Weights of a small transformer language model: MLP 832 SwiGLU, no biases in attention or MLP.
Each number is 128 + 32 x the weight over its row's rms, rounded and kept within 0 to 255. Layers, rows and columns count from 0. Numbers have three digits each. The size before them is the row's rms in percent of the matrix's.

# layer 2 MLP down (transposed), 832x320, rms 0.115, rows 79-136, columns 0-79
105:116062094116123146121107131129164068146092176219125120099091153141125153128152127137124123121098130112116092077113154117092140144088186141140129150127142099121181143099178129098157120139101183133124163114117104130167165173100127111136119119
100:082154136068126146162097171074124151149141149105107164132112172146107162109102171090171181166146081152086157159178138135133090144063142092121137165086149116182079089069130097197073112162106125084116124141131108128142129110105112071181122097
091:105122154140219134103148152137075114123128169130148125109152143147075104144177140157130119158159147142125115114162150107128143115097105133094105137137087117128194085135064177154091120073189139137160169112156062119114138122128167079113099119
096:130088152167110124098149149125169127203103109119124089129083083168103138095095109083078099111098143195142132157160126109106139082066187153089119138139167107150083094128135117129067140078170168116174102095196103120148084145141158117070089095
100:136172142092155093102146141193130089135151123104169156201133139091057097091140117180199128104114110115115117068128138071085151104142169130111148094126110113140138144149097166067110112163115118203047137117103136125070074046106096086161133129
102:147148144190137130130156122124058157124118150109140130172171099093126139188121140153078101139133126140140140145095121151150128086110113078115097124085128163159112145092166128091116150122170197166153053147130077115136147112133121142191127092
102:149167176065141127128148137125119100101130146151093168115093101145129085142176145125108103123095174160138074185178121107137095099131100140165151123165130079091191120066168139121209129188151178083161130128163138145087079128106162155144146162
118:087143086126133114087161084137135149077122126166145175132151176076124151133136084133090162124152109156133139124158109131119175113114145150176146179068173136198151110171206143141096078133169146104144091127147173139112151128112153097097152123
106:119142126142172144113105064098129090137167084089159130106122116086106137046085137178106195122052143166185128140151091067135096138112132152133114137147191174171109138156156099157120124109123174139250076099199100109185135142086073141173164146
099:112135085169110152130158137087153093104160127124117156204125134145154146151090111122140046140078098129127151120147084175111138129101164187117093167134155146085188166154115183116148117076115169105151139171209131150090115126112149160146064118
102:124173132120139171105138181162177171153120105112105079127138112107125140135089146131113135120151149147149169107143101092116120121087188155079145082132110128090062164181116143099159169147101132090135097234132121144149162122137100140121142101
097:119128109121134088154160123172115119148118156149089098179140053171162138102122141131064122154179135095085134145112128101191159132116115156115128162114099136127089093131110149159127144138108122119084146141103145125154131163112091160078116137
099:193133125154147107104034108136138160126141115087145139107144109073107103163115132123092105087077178203158153123159108105097135127163135120126134139117144140093144173108179105122159070164118117140125115136098159119132180131099095071179115115
100:092091126147116136165117136152094076138131132180072139144152101139127128106146118114146104206158146139103130080127097179143107111134124155182096159136204089112128160137100101132151106138112153118130084141142093106144149157098131174137131178
092:120129169200083122150091093135138141151115101153105129112147190147120077118149118152155114125113184113182216114101099134123089210071092058139132080093119121144106115105129153136148194169144106087037063163090161172094152099088152136141137085
093:140138134103126126113153147185179160124089121164172128149129127186076056118115148109139145132135139109176117127118126113123162170098142135147126127133146121128188169170104221144089131093119080090096080131155113111136132139142172160136134120
090:137140159110124147099103177141118099107152113139107130078125152089165101166080208126166118140096159112155151152116094170163134154087134140168152149131120158152120098037105128144130174126149113153107140144151116099133128101111066103114126149
105:167131136160120178110161095125135129112130128096148139125116147085118070142125118169087206126143086177108159136139160152124120158163113142130134128105156139104177068124139115164160157147120170150095082126115178149106123126097196049183082149
102:117156062126154099095160159118123120084101138125133095074103120153100115180181160139110115149126043122142173146108095136141138165158173109192103163105140092129137141122142140135137112121150131102198149124167092087141089073112128154101082143
109:156111164157108136094141152118055144160090054141131107180136125119090152172147086141125154099156144124151076150108153113121100232110110141084138173120107095136094090118131113108145177146136118121094141118070156143109150134074138116151175104
103:099159158087140129154093080000122218117192144105120112085086132195106117154139126132200140114224105145148148118191091121175141136140100139099227096093148135162100126075088148134133126111120102196142133121127145157143144097191102140141166167
097:101028113104089100127123208126090121103170108102145125085169149130127125105142145122143157093090107095091145189068125103213126073171154153150070134105138172128107095125141125125156160133094139074140145102145125100061106119152109131130161163
094:139166083109112106073107087164115055124185202119083105165130086130167136152067094103142101112170143117185124157107063110155151154084148087114189152134165100053185146140101100173138173154111109109098076123086174206163099122149108158097113157
098:109105150185106144143123113149110122172087159135157147155133210102158124146081125142117111125115133169166149099106171118103140153079074054078150152160107139148099112103104168094098175153139126091068106121173068126123088095160093127190115089
108:110131141149143124176113093190143153144142125085155139149097142136157084134092040091158109179141138143119126151094117097118162138125123157136211148119137092134072087090126064139128156072109090095128158163119117106090066143053138143136120165
100:119133162100104136087143091124121060178144167116053086199140194146065160103133093148099121097127173129124078122118059137101131105132170169122111214153172112121142129114142114197097141201112138126059119120119072113116141128131086195155117099
100:079138151142127103096163133153127102132085083118169130090135073191106164056144144134099111065155178056113118118086102136130126110098173106098122148158123082133092106127183142119146101152201168172115154131103140169119122104114133185084137137
094:183192083091149136115067117081121120165159159102158255153143124092127126160128115137181155139114153083142141102121169144148140166134123072115154162110182131129110180093105150215128169163084127099156181123132151175153098119141156145112129195
100:121157194111141145109168152121126232153136159103165166154133117072099106129117142114115131165207115126135083108122101098077145165103127098130115151099182160190076128091168133097119071172145089158101118147109155119103074203108104118139100137
102:156092104121142140107159122099195132095192114110086130082159169117174126150074168097137114148116143150167080107190148200142103128129104199152121169104085115110108117105140145137126164101084088141101127115132106138157097107125189101119099139
100:135065186101120095066138124101112123170130116087159118072182139124072136128100195174168173061105102136126145169162158126226114123112169154130111149157151071153139174080134200103076145136083163104139020186174180152116124141087141146123158099
097:115177127102120140147173132108151088177103174139125169077176151174095124043118152157142114170136116148052161126165078209070146122118105093109113142117151144094200110150163176158079116162126112070105100126084145080071146084137160125092142074
093:170125169105095130140185126116096131129083184127109130092138178173102105123157135099166186111136134089146131077145111152209138132090148080149104104130174144138098143098144110086135144097151129144131104053112130162109159110127131085199126125
097:184121163131081117139157106110059144130120134122137100113073167169099136151135160117132163150140122110100110108146129160108135146166065126130174101133104153108126173100187085122086170118136147116111179160055168110148123077113116139147091182
091:159159125115123115111141152102120077084137103070160081140076141161118177183124143141155069130125138110124143131090028105131165129081205158154164145124115085135136111151085118132144100113094220116083139091080117175093153097068127137171123119
093:135152148090138113164089112148131152150140118114110168083189095148095128175129161112173140100107168116095109144162120155152145064136147127127126128113122184108154092136070113184095075099174141094122157106115137136126122171080130147210153147
103:143106072067152152157143117147132080138071129120110087094121166145162198098098150106130185172118121128148090110134138095196118047135158131083173158053095124099108160176081127147131116150167158139130121189113104139139139106086146172145134100
099:160122091093131073129096125094192100123101114109147093114155147103154153148120120125131146119193132118162144074140074116122137123168115131121114138091099097185101130107119151081127051118118161165142110161104135130107153088090138116068075123
103:159110112126098107148131155122140146149149136163127097129133156129165149159144118040115174119188173143109145189081123170079147125136199147089120095161160105093127093140110064130134098127077111179130161151124125146143111130135118235132132099
110:134094146155145137178137129082182165103145118092122099125133126089066116144131104100097131127162101147131084159154086121161135168151151150096219100114113137136091070180125151078124108114154119086144153150129115128118112103132190195084129085
097:148118114131100117177168089111137171092128144143166202167139123245150136173078119105130110188155140164158114142053141109173093108103098132196105106145155130152116139155144157119116181123062148122103171150075188097108172152174239092127063104
100:059122117156070143163130191110110090166153102167180195096128155170157090079056148079109136169123131195112152097085115119138116187165128143129160121123083096147141132134118129171102184063146163110097154094144085177174123140091132072157136152
105:086180168133092118150120137142146115185101089085156140207110116149144106109064143091187145151158142063141169124094142179110116091086092125047105079079142160135118108075120162173149120125097112125147118119124184170131172128105197095142041119
094:131062151043159113090137119136139132143168127146148130126031150096163124167079108114042115126178159141170151113091107160139122125170142118171103145184169149148127171167134115109103116152102144157081144136138102069146148130111092124082098117
098:139134182107101157110123113114141135118078153076127094094120108173128063161135143099021089107129142189145080125174135124098067099114194110153161140064105153099147100084163111114159150108131109079144124203170062105192154069132142122104120132
089:106143095075118131194074078110107133165116114086146147120114166144128091138137193128125125151178092110109110145139098158189127085107082184099108140137146139166126134122151164087111106105136088156141165110113140119100149100154157139156162147
109:097175149134124121088077149142124133157143108109100128115122101123154153143137114139093135082170134163161139117057107101164144095090127089101152106134157175104152134116146196114169171146108094120075159088086127146117096176132154123141079140
096:151075118148115173127089135136200205101152133158148110090036082137126154175093157111057138118106082053104112129133132196142116136161080152150148197132106138141135118090118157170128147109096055148156138124145097143121100119104126158108119084
102:133109178092126118138157114096135102079076125066133109132103150112080114002106147139121090159149045163065103150152103124098130093137096113108153170132120161213116101121101178141087101134128124135066086060069142123094115065067111101132089167
100:151108178133100165147114093104164102141130107112145136093096128123199143103137163200135125098125123137129031066147187099073097118133116135160157068109107124110115131160160107129140116096134152132125103152096114147098137173113124092123163102
113:162107140131115106067175146163165135101088150132159116138123103128132113133075127110168150153093116124170178104188122205114172109175107124119132166133157083113174148094129130073137129113126123143125099103132146119096144184106096131091074098
092:049186136098105116192146094066183131144101082089140122127133101094106058111110144120130127089124137143187112113109153106135171130103110131115083155139108121113103124200151140129150117164161107135135115092168210151089053085157070133193122175
099:103085095173125120123114106123103166117171124103103123207088117144142093171173079106122128145223104167161161116093093079143078166143137141126099162147142134069129108172175177116183138117116160136108119108123128139124137102081086162202208164
117:124136136128086099201106168111088151139134117092147138146104153190115101124158113155200076161127097132129192201129098151191171165105132123112120156115133124086116171126096087108166109078131113116111169104082118114109107102089128120118130131
104:100095117136158141175143146106136067163124122140095157111140140149103162201126071187133123143136176145136074071203152141144151074144072190106109094086147189162118137090151174148092128129137142171147079076098094117167151132146137129137117132
098:187128127173168175119092117149140122186144135140119181106113138085173166152060152115174146080114114095096098171152128207121121115151131198039154113165101153134099142035105173216074146148123132126161117139129155115157116146084115144120099130
097:173149114139141061185126080173110122173148154078134085195113135136142124096161144151166078123145120131139096086104130159125100105155179109148069061102134157152094099154128118153191087144160120151100167146100102150081127110187123142146159140
101:117120121138153155096094116120089144128114117141133078201161144095113123142072186146134115150083125133165111138156165088128147173139079078149153147083114190107111122083138137138124140135140097106162100183089129152124120141157058124138177159
# layer 2 MLP gate, 832x320, rms 0.126, rows 80-137, columns 0-79
093:129169120142096183139147145082156147190088156149107150109131209139151114063074135090137109157183109143113120092125130137086129131143085097184173137139198100149118138097108087180110139103134117110115137183119109124153130084095122141093171129
101:116118144199102150079140126115140096133114153124110136124119107112179173108151129102097148120111064199167161151125146116150132137110075079146070105157144126116106139124152087099182154172119088115064114145106163091150113144124074195123143111
093:070196117097174107110147115116149128049185132097118155096147113080180116144155134135181102134164113128108113091012103126149109119149103159168119080145094195109143139095091178140185172137138138145117147129129154085142133139138126120203122129
090:092086109164126117070122135087163161102145136159077082092142146157108136163124173097103143181112152157140169123149142172155129077154120110102098069102139164156165078100170127127141115132153083141095146056181133066178087184113136143113087103
086:155128117128098132151159166189107165088160181093115114147154134111126144117116139102150116124115106154165138095096150211100141107117077150140145158164147229140110139154128146105142138094090145155047115147096092150154116090167121138160126166
107:112132107090133181132143130160125148127119108040129139129166196125087087123153072142133132144110149113143055152100116118150105119173125092123059068095146174101159100132130188152119101130135106118125193165106119127094185091197042085146076146
103:159114170152151071185150121120102126108085108203091120111127100132114113103133208144170107089168136112078141166201140119125166040137085124116129152103053120075095152174147097030146132149123075100039137190165132147114076180122121142056102135
094:119153206100110139196127160116148087105120098146070113116074159171175086149139115094109161080111121130133097124087119171119065147174136065101156093117139146146092092079197187103167183103098141235172143178141103108153121160110129122117147124
093:096124126155139103094127136096094173110135130132106161103116147132093143156173069114123152132065127139163137130095140115112115137135142150122139136177129132140123147092122118150113094141185089157182164037089149146209144101116130076120119114
101:141124134132116101114100100066093162092134144073165182225133134116088045057116147120156136164186092114133142128074066117159145130144103111114125106105144118115153123103141136099097125083112135151106149079163135162112124137108207033154083183
116:161142121111098114122099090102145135145119169162151153098166101135125132099099160215122138177166108153100140135114061104145111120127114134103082184159172092159114099171105148174103135165110104117137119101167116139094065109170174106147119140
099:141130076173117132184137172142082112091062080123137157099121069169189155131087173195165181116154120119148137134139153192148119117115132157129144125130095104152089129174175132134101172143178086122100135070132100145163094079178147136105135157
098:075162179134158096127145167123173145112114157106150118133091139138140169186101170129154131079126100100166100132139174153153153160136188084096097079097095161189121134132167128110160160151179139114125157063132120142161137109120120094142145123
098:100144134136127131152112082154109125126134137143135141204118099143169131127118110056125155138072145185174145128108049111134142112080124124238149149076106123120122094126128121176091131138141172092171119163116162115116104166140163110109153151
089:112078108147151099061172113073077131119165124094083157102126138137119203108127071182135073100121077172169174148108092137140091144150113141137120150083125153146113092085128078157128154161178168114148166098083162117179108113112088099132116114
100:163136125066153137164164153133111153047114158149176101118143111133119154120096148139105108070150104087112157098130139166149167077122102126098098216158177110109128068107143151158130085165093121125161110134129169152200122106091155169166107147
092:179083128215179148081111147084136104134101101130059122106147113091168068165128084124118132133068146120154109087108112121065148085122129125160161122109112096128165127112095147187164049139103183146124134178101130089120153165110175133167119105
097:120097150115130132157171159167135153190062153135142103180136102128135081076078161053148096146116173100108131115133175133080139180119122112089194116141080054064084106136119176119222111067175174123127185169132165121105145109172181155137140170
115:195082117122114088092133100146101155099069027159096158103138092186139062150138184104143113051185111094103089145132118119161086144105090107115124108155082109164102150085105139118162172135134110076102167138149148118168129128057161100115113163
101:101132141099097131161127079071189159146156139104129155079077084182138074129113182159156152043149148102122135133159145129129146131103108082133178074134135091163153143123163114126166146192166091129101144123197077193131120080153151090119163127
094:170142181152181181155138041099094097163088095198132094185154109149119101159136092123103137128132149189157113188089137134120154109132099144142116123084134146147203156123093176178153175155141118141151075095072141135171087139113174156120170164
093:131114073142152071096122099138085074144196199111146094102123123178149124196109104112130158119170181123138087171143079177100123147131127108101155157117172135088130142167123091124157175174153136104135097101104129168138144167149085149100126134
101:118123092190128128147118160196125166111094140154087162148102178125120107120078118108131147077208141126121130125118135133171137142123147153178090146110055144103165121138089151062141086089125144130108089124093154130145110137152109135088140139
103:164175137100166148069104105157147144165182086126150148190140143115130106123189164144157108138199128155131090065101183122121170146094139070082124121142107152134100186071108103153051171136128120165104119105111091147157195127128144152154079104
112:124164116130152149126184111109116070139126173077089125158163111132146205144063101128104134117153135151126091136115122211111140115148173134142092180104164164084146164077110146141092121189147099125102143143101056171170162142166151139138143125
090:145131121156185150130148105115068085090131095105118160088055124146137113111097166081132119063113141119084158171150151104142107130158142119112093168142120107090132089151143170082166198112190123091103121060100075147119139165083094096107139139
076:113119110142123116177116130135107085160156164115114116139106095157099143163086062087160141166141111197161140156159167148141137148155146128152142076113111132179121091131140099067103125157096147177152050068119144107103118109160079090102161182
098:151104032175105076131071091136136107098107047166139102120091119145110139136117130129082108069059169125126128120128157115151061123199130141171147166144085150111116159174080120156086132121147170124140164066173107152152188036154120093070174093
103:128189128129054166100117145163068135151088106129201134155100145121152132094122055193125156116115082102099149170075149100077130134121129122075143096166176132140160099094037126150143127096191157160185077119136191097104136121101127153065147104
105:100126152139155128149136120041102177121106129106139108069160111131111164191106219134132163061154175133082155146107134097147148098084102188122067120133128161107113122117144155092064129093121120104070087165119118148118164105153109111112135168
113:123126127146138168152091128125125087106108138116124181145085145191128135158151064118160114142145087160099068120165123162063170151155156110119128105113128168161161038131161151088068100149131149136101155131135071036157175123191119097143131070
086:138143081114141118125130154110091127108148096109101122111126166177184111135144143144067163144121124178133143105187069087134134147072104111118149136053125240172161101162153156161103108178154131145174150193139118132089099107089116136123139157
089:137140173093123165123173158168195167136141134117170130137103140202162115158113121131110128118132130157057114123092189093107088110070147132141200121101086116147089119109165134132175118138096218116154106133129123106108153140124108117126149117
081:187110127139098125113123084119171139148159156157117110092097121171150149161114108129182115072156128074150054097151145087104113108117174134162103140143174108099124179168163121130106151140114090139072075106106157106100143168128113157151132158
089:119119104159086120058163140096103125181190080134126049214081139107154122105122120157152110180104130141152111128071149163108146128105110131109141106134086102145120049125142109068115178177121152169096079117165137123168111087166147107075074098
100:185123145154082090131130118156123077089116151109090128107134098091143068131113120121088126077131148189170114157101110120087095104108104085130100139109164101157130123073185141070135174146129143161065160060127113162159104150116108131119135108
096:117121156061128157164120115102036125125081158100164132142190153160099141168178133144103131116200094117183124068203080111115159134144120132131091146157129125134112148112168066170112139083186163180163170167127158146189153120122138115129123091
102:121163106110097148138106086160078084122167142165167126123101132174109093110150147120199140199111103179148162092178093157173134141056158118100150218108144187119098143128125144143166147126138075118101139132146114141146098140159135042108102104
116:150142135093125164084099128163093116138161166168155169095128097149125102141137146205145139137146142150111145096058126148141116094112114110098094135154180135145124125083164078158136113123105137185105066104077081133123165115105088093163085136
089:126166123112072159130142136142150073148162149109159115116163105183184137104196170111091143134090131154142116136132146150082139069104140131096132184133073119067122086122171104063159157109126093118119129132174089126099140147157163146111141124
107:100144092093093165138173137081117132147133149170138133127132139167127120161097132116163150154112147189147166093103069095119110146169143070152127129184101111150114122148151138157142174095114109120119163080138094192123103113132164113162131071
102:119122114133099124098155124148143122052138172095113126062129175144131104163193169155091121145103177151151096170162116084131145163188110152163093118129132097126102204141141091100122120117153180106112177128174100088140154114137109162091186111
089:154186134160095140108070092115052125151172127140121151068136110172118152142047148093118133130147113127068140128092113135101117065140155115140191142082121189165110085169100078118127112118134097130201129158110179116153150151196098119134084137
092:104079062151126135146136116163108104119153130140126134169166116138135208162156190065119139109181113135133155153125143108127171117155112195170126087187117150062158121125102080160108104164135099181091136071091147129054120173155148127151108111
100:172097179127109109124099178093085186048051162121136133074118085169138106134193093102143159168163132136116120089166135119128157139142136094158143110100140150111166086120130144148108108132089116144190182200135194090166140158185153086130134085
107:165140170156126122120139168125100113177148125093114162101127072121200167095089055138149103066149102143155160109116106109145141135103118123132144055122083121118106101123097163133165140175158133181124105110071133135095094155053155142156119185
104:082135076128089113125091096097083076094062155067151147150136104159084150111117116135149171164145095155156127135136176126187156140108173102069141090085194137129112188095120107130130069129149200116120133126090144078150150165100098126134100099
101:109147103161099092166098104202143125117127111113126211100102140137135086176097122104129083094123197194144160128111156104134158034105131126106154145152099101051102084146153061144143138068070140133117142192134123132187144183165143149090113163
114:046201159164117147139108148086146119110162122141105117145116141120108103121150084133096181079173097126150028110133162147193128171130126140150175092110093145159155141118157125128068166100127148119143087136096102138133139114116167131147103143
079:175122155106175120089118159168160106153123164098140131116162053115164138140171103109160161128128136143122166161097090172085203144076072153071147163163143132121148153066130105156115114137112098192169137121107123162148116119133163084115160126
094:137149145123122156126133112082130081155158152141138164125105111131102089088088132110164108112138153105174140118110171182100141112148143128110128115113153156086143117121075106126137150140189129104056153110134157116063182094097053111135146151
105:107145087147072136134147141136038147110136120114109130127195071172108113140156166056123140174159137157158163143090176088090198085155149121150114143150191119077128128161115143154072114191106079137166177151169141150109177113144116138120147153
133:106125183153180115053160092153149061098124137169151153123144122074117150097073125138067134114097120126133067096148177089111111108108083106116138096051123109174123109149125189114043149152102115104158139136189108093150144143146116145122143153
108:164113159110177120080126059121105141152139146099091090092096086096138102080154130120105075119140151101150145108106075191057129199114148101172125112097132153124097176118165059082139138168139070134102120115089126139067179145176106082082109118
083:159114157164080152104169162098138109106093110119152152127180126133191103179117136119151076123158174073112138127096134141106145131118138058096138135100085162106078116100170119108101165121106116142109199105116167179123075159152145131165138110
088:156149111126160153142105140146128114115137158106192158145186127083121138083112185163090174148141148078154146155183184092140157167134169156137127175141134111175144161161113141103112139129167142119179103104159162125138126084102177148111136154
095:158165116150076126114103162193161099082086117115141101170146174118165227132149147123141082132116130157110117166102108134103190064140097127111127093113130090127092174110156129095150174115137109132127139125167199124154095117068080143124170151
100:161123145136064155104099171112155151141114144127099133132136142109094202141123134131105122187117165097081149105120133080150113111141169134122113173117118145143094123117130154158109137098078139164212153071099096101151155096139034154126196082
# layer 2 MLP up, 832x320, rms 0.127, rows 80-136, columns 0-79
095:131129219087189106126105126076139159151143155134102169181129187109129131101067116109180108129182063133113172146146110137122149148037129069112140119165146108107107109106087131116109152120134104135089146123105129163175114086132070086097143089
099:150185116096151058187147101149108173084148142109154135140121177125119078127111108173124130150142215088126140146093106094107096134115119193121150156106091140128154136141177140156117074089113171173204088121113111154124119115082166108102059128
081:180100077116129176162147118101146140172095149143118158174143106191121185085143125159125141158097147096119207120202135102098135101129141100076126152079141160130066097165148073090066146081122147129128176125129069176092113119174148148105141117
093:135115153092079141201145137158096090181086109106149134138083093093183112113151083120114124111157114105126080144130094110187134200098093144128165146186119141059080159107105121135118142143090168137142092128106089155100186118164144112153182155
088:093164114159089101164129089122157178113108114146111092144079136197148131052153135093109167121126103121078108157137123121216094113165152122103135103109159071132122099116146096136097133094150116072134130135145135111133142139150119119115126102
111:126082078149137181141153172126122166129142067106128151159109188119126154122184057132142113227096102076132071082122089090128170158167098088152142122126121120099097127174121147146065097089065151155181141157127141129120147119179099107129115153
126:163117142109140087116155059126139165099100110153155143136136143109144134129104116166081147100140133166120175139158121123130149100098138121140129180064118099155156138210202137117106085165142167110145104169142138145108096128109141112050158111
102:166145103174151121080097030124104166097077127152165127195152188101133102138139105192131150142121167058135164114112110116110117159161166152104120220103150097164136184085156162106143082129084131069136109113122085110075169153091100157134141153
091:073150078119146121079155128167116156083077164132118144085144125121125137109150106151108104103099107127149111118097081130125162141130149097122127103101085157192103113124114117154110130162119088130172105078096111145109181117105084110129165153
106:203123104132116094138112098072111183127097082089214175173133175110140111148158165142174109143139090156106093189060103120165121110144121112116101159092134128138146116093169115145098080077159105098145146113119172100111126092112136048153118167
108:152153138122142098134145131059074160128146154132178158079188127150085089093124152177100160116141161157152115140115048135104102113183107169101103132154197072104152123153112172199077178156100045114139120143163118168094107114178132106154102121
097:154177139131163128111075066141129086097127170089087144123135114074064125171079107103089098104057179166118160125136150063108148158187135145147122104138122136123130113129124114155119060111139152151119119156109171142117151155126133117177165078
093:181149087103139206144141114143082119124144079179115129102125105090107086088154080128095140177125171164136155117134088112113123089131055105160121195117187097070134134130118106145098104083071165144163117125153123139120086145138117154135125115
097:149129148138096137137080061141111106119140149155127134213159119164151130124150111070126148131061168178185175148121035143129098123070145123198161131065126142138110074125149126138099104111150161108154102137130154124104112163106135132139148138
085:160155146063097182185112145154198151117108117161122125134116139131143092135159130129112180187119152133085086085144122130146130157087108083113098091136139150101122170168152176085117036154080119146133085169154114128105146132189151171130090166
098:093123155175113140085078136121072117192127089107126170136127143129140113158149101127138148168103130168132082139132121108121122145126137139157100081105084151147152155184150122110151154126158155173103145085158074091124152126175100082128139121
098:142136137120132136166057126128131138107147146141111081161147132186178114143145132096140138149094147146168096159105161136119109116113110085109132170117139133213076144181162144078119134107130112148174129175106070108159151118150083161074149180
094:076081148154153139119098102093138151115136128139061127161125135131122100134095122092174156140078111094120176146164158113096123104158153089133139166091116142129200135121111136156176158076088159125104132124126208064126126115161150095138098130
118:191038118144123082083132108151107164099083046145089180110152087149139076168131163105150108082197105093127101139125137141165098145094082107111118133128082110132105166119092148116156174135147115073118138126130175118178130141111160104107140167
105:115122146110087124179096119065193169123195164104137158090120101169123105151157156191184156096207121143101064166180141148170143191095103064119186114098177102151140174076134109109164158161172085181152133137188119195106165083156118126126165142
094:172101160131128143081102126078147131113088117079137161130103118111149161141150108149109157086127130116133104142085120132212169173140085154154162088081192119148184143075159165171138142142095096112155106171170087119064121193115136168195119132
085:139134095163146031155109085076108127142156157120163126100161137179150143142107079096124134066168131147104071175170101159142097135104125148092098131147113101090109162113085098157143166116161175043131095103094155196164130164132124186089126153
096:104147134193096134124123154155132130099170157149127143199166130115122111140105169133080099119203098130159107144137140122160120148126145108148106105112088173101172131114145118104138152142182155119078059081128104125149090129146103102099096146
112:092104169149109175177165123105122145096038163143166108072086073139109089149101076065126133145070132132119172150179067100151126145138094153128137147064187100155142076175130121116163092089085159145126149184129134108098098155126140105067165138
108:105187161151140164141177148099124088144131181114072167133168108149110175099107119087109143133153131163140071166151121163146114103130162126139084191103154113119146137082118127128113134142108109099082144144120049185206168167153174148115111118
097:182145125087108156127183159154129228141160146154145144096111142141149135146205180111105150125095120175099119104145150106150132136091159140146145142109122107096072149172137126050133198105119127147045178105145122216093086104119161144159160072
087:189119160123108151100094151123116099103075122114160116160087129130137139121098109137167120136100111113183163152119213095177114115142142167168136057128114106133091062159133130093092121129101156179112118113143187131113109091055112086114144157
093:163114132162137185145085198118178197095190185121187102165083172097118128105099148069093163158166131098098099177116169117136123168115091175126117081133108103141103076122110123112126132075099080191121075150151135149090075170075166144151075162
109:136055092142138094131209169093141147129187136128102093117205079178105122102140177088162134137150133130148173101161133156159127155088077121140116133094098139121100115204174109058092125166020101160077169093150085196111139120153174094224093159
105:131138133164120139122181127062129191112141148143110155110147107118112123175104180197140163062138109120142167133117149079171118128107109140108141072165136138109140085140107171109075212083085120115119064132127142102113113156131112147112125152
111:112118134159110155204151177131153082112080110085157134108109111130103159085151073093138145120151079151044114129145132160075194155160132116115129142065158137097185090173186150103079097141147095094114149146164073032126165105157142099114124112
087:153154153161119088131127083152093075122126151151138132182159138119084125114081154154149147072198104152135135152177104115106086107163151111138138157127109099209128152160148120111167143125144111148083111092105119169054125159102144163166108085
093:149134195104148170119128173123173145148144142135160126148106174183151107182119131161108105150126133156089077102128166118143105102071153197110137102105108129160079120138146147127176129114108210096189132083101174144067127154139105121118147105
085:135123109082071105172125113124175165172117152204142148061124125180126121147062108122123127097165147077150078131178171105091120090168121143148119134155181108126083194133176129082112105158154062077106113130119152115144119154163151144107099184
084:178114142062143159187091096105180109091071175128118208075190092127086149185191114117100159108148112105130164142173131086149088128133114129155117131144169147121104182094113157144122090048118108094183163142129126128092139162054105124186171190
094:090124158088116115142119183123101102141152151172168131149162179155147182106092124121175203156137097067090186121148117145156150136125098121115100150126096163125128138152122144137159116087088145135127094168159137065107161114151122151125185130
098:170178131159131080128132132090167074124104089086098085119059122079166094151101126166153134150127108107123137139086151094138124161136116134097144180097144108158096135137146177101166106128074141107129136091138138128070177102099124174069082123
106:128145114106127145130182098097164146088139158161069061137157193118136149115068126060090114102179126119133139122122133179111140126151126156138134064079125056111132156113110058074070118089093123198175117126072203176138108129161112162135150114
110:164099148130100141087139119085150132141133129163096135125087141099168067125114101141121141100044114196123216082111142142159172122118088100132114112128124091158097085143077166107127098109113182084178149119150074199104106206089192157132090070
087:142107140102157135135099159144144124085105096134188114083131137133144074092102153131103092078115125076077178115123179129142140171122112186129115160109127127120168127173109149089135108110161142101120127112151074179142114135106121127121169086
109:131115155135132075157115151155175101112132110083091113146121165110133133142216126130117100093149138074076098137142187141161168088108157176131124122109157106165116101095145148050167063201110130100125152165140171114103123136101072192068143152
092:113111140121094125078128144180107165148116116168088095135115107078122080091111119124183220150142101146104099159080140166086087083056137163093149100120124152142117102141129242178145157135108109146148102116107147104163120126149174100115136216
091:104057138137180146129142120139174178158154116118149176170118090128161089123112135129090087095176164115204129173117163075125182158111124115099165141189143106127121129118111167160157152181135202137101122155130102100138161175079115152101105094
094:178088077154237158130081090166095131114144159153152124170092102106109222139118136132130094151104129115130169131097127147147094155142077131151124092180170058149117130158114099126145093164128144176138090128108173159062129111071115158112126156
099:112110120122177081150088082146175130223133118110142114116093184160116138173105140123167115069117152140140105202107150073118161093127194152147086106173106073132135143133103193124161145139141176118088077114109150174154117134066186140152187138
096:096143133183108089079178168153147117099153108127091133032137122105169152137139155166182115103124114107167119129147089148082138169095109131121156136117113076157154097103078116072158153109151184103088170090094131089159132161104136123077148171
100:117111138103118131139098078143152108111154144170110105145108145154127100153137088103075126134079139123134152065099107123106057128124112176200134171143105093095121081128143139173090156126113080178109209084138169140156113129114132102171172133
104:108108129106125119122173167108169146136170117156160114149159178141042163108009090087133113096144090199149152137119075128128161131119131081125207185082098175125153168147100150180096177103135162197084091094111125053108090174124105143142116124
112:148136150127120091124116206142118132124094079141163068134190082108081140189121201127115124078127166158148158072195141173115096158100153162123148120153100108087104153089120101138109124101135177117158143067074227100114160139127069147114168116
117:167147080119179131132133172154081095131063169125150151121151107122138122087156155132159166100120157230115155133148132190154097215055162107125128146165114155154152148133053108170108175115129105148194123087137114168166171144213158159135111131
091:151059117121135102162078149161141113102174132124150170092110145114073155079163128096134133118079192108124130110088107121109153116160103102130114107112128125126119096242093102109096163138123069164091117131101198123132146082135078075103187175
104:130170117158082125160130166132070166122115116124100137108183085128075127075161173084104156092162143126147130154090120093120157093152105092129141122171142143075160114139139173134090139174140068156167180170144129122119202109142080150164148134
151:114110188139172126098169097148169061095123169163138184123176135063109124141069114123081150122102148133142041108138195154114099082133112112154096118067081080157142126139151182145122169135115145155113112141175115137148105127173096159107133149
106:153127139105166151116153159136095105176102136084137195182099098118128151112133144126145068097136108050135049134140129152082189097097120193133167074132165137140135123065190118124132137134093128207168116060130133128098226140156154116085156108
091:106131106068148162123090105100103149081127149103124114207143123178119142148124110091120156097153151121076134136140162130123194148135119224139137068130160089099189071099086165163125145130135182125174097139202162139150127124071143155122098147
086:157166123102147125085122094175090124139133169090125142096135118104138119141166107110082184130149150128137130147167150107139104128094122121144107105124142118143081149118155161128076102157164160104188132126112177121124130159095113138166151108
093:069167097164177139094107149164122078081098140097145090138166121086112138112149101111193146071128117130114124116116055070180180144125120154083124122127155106091156137110081124112117140107094115178073158100075168140171146114062101151069187135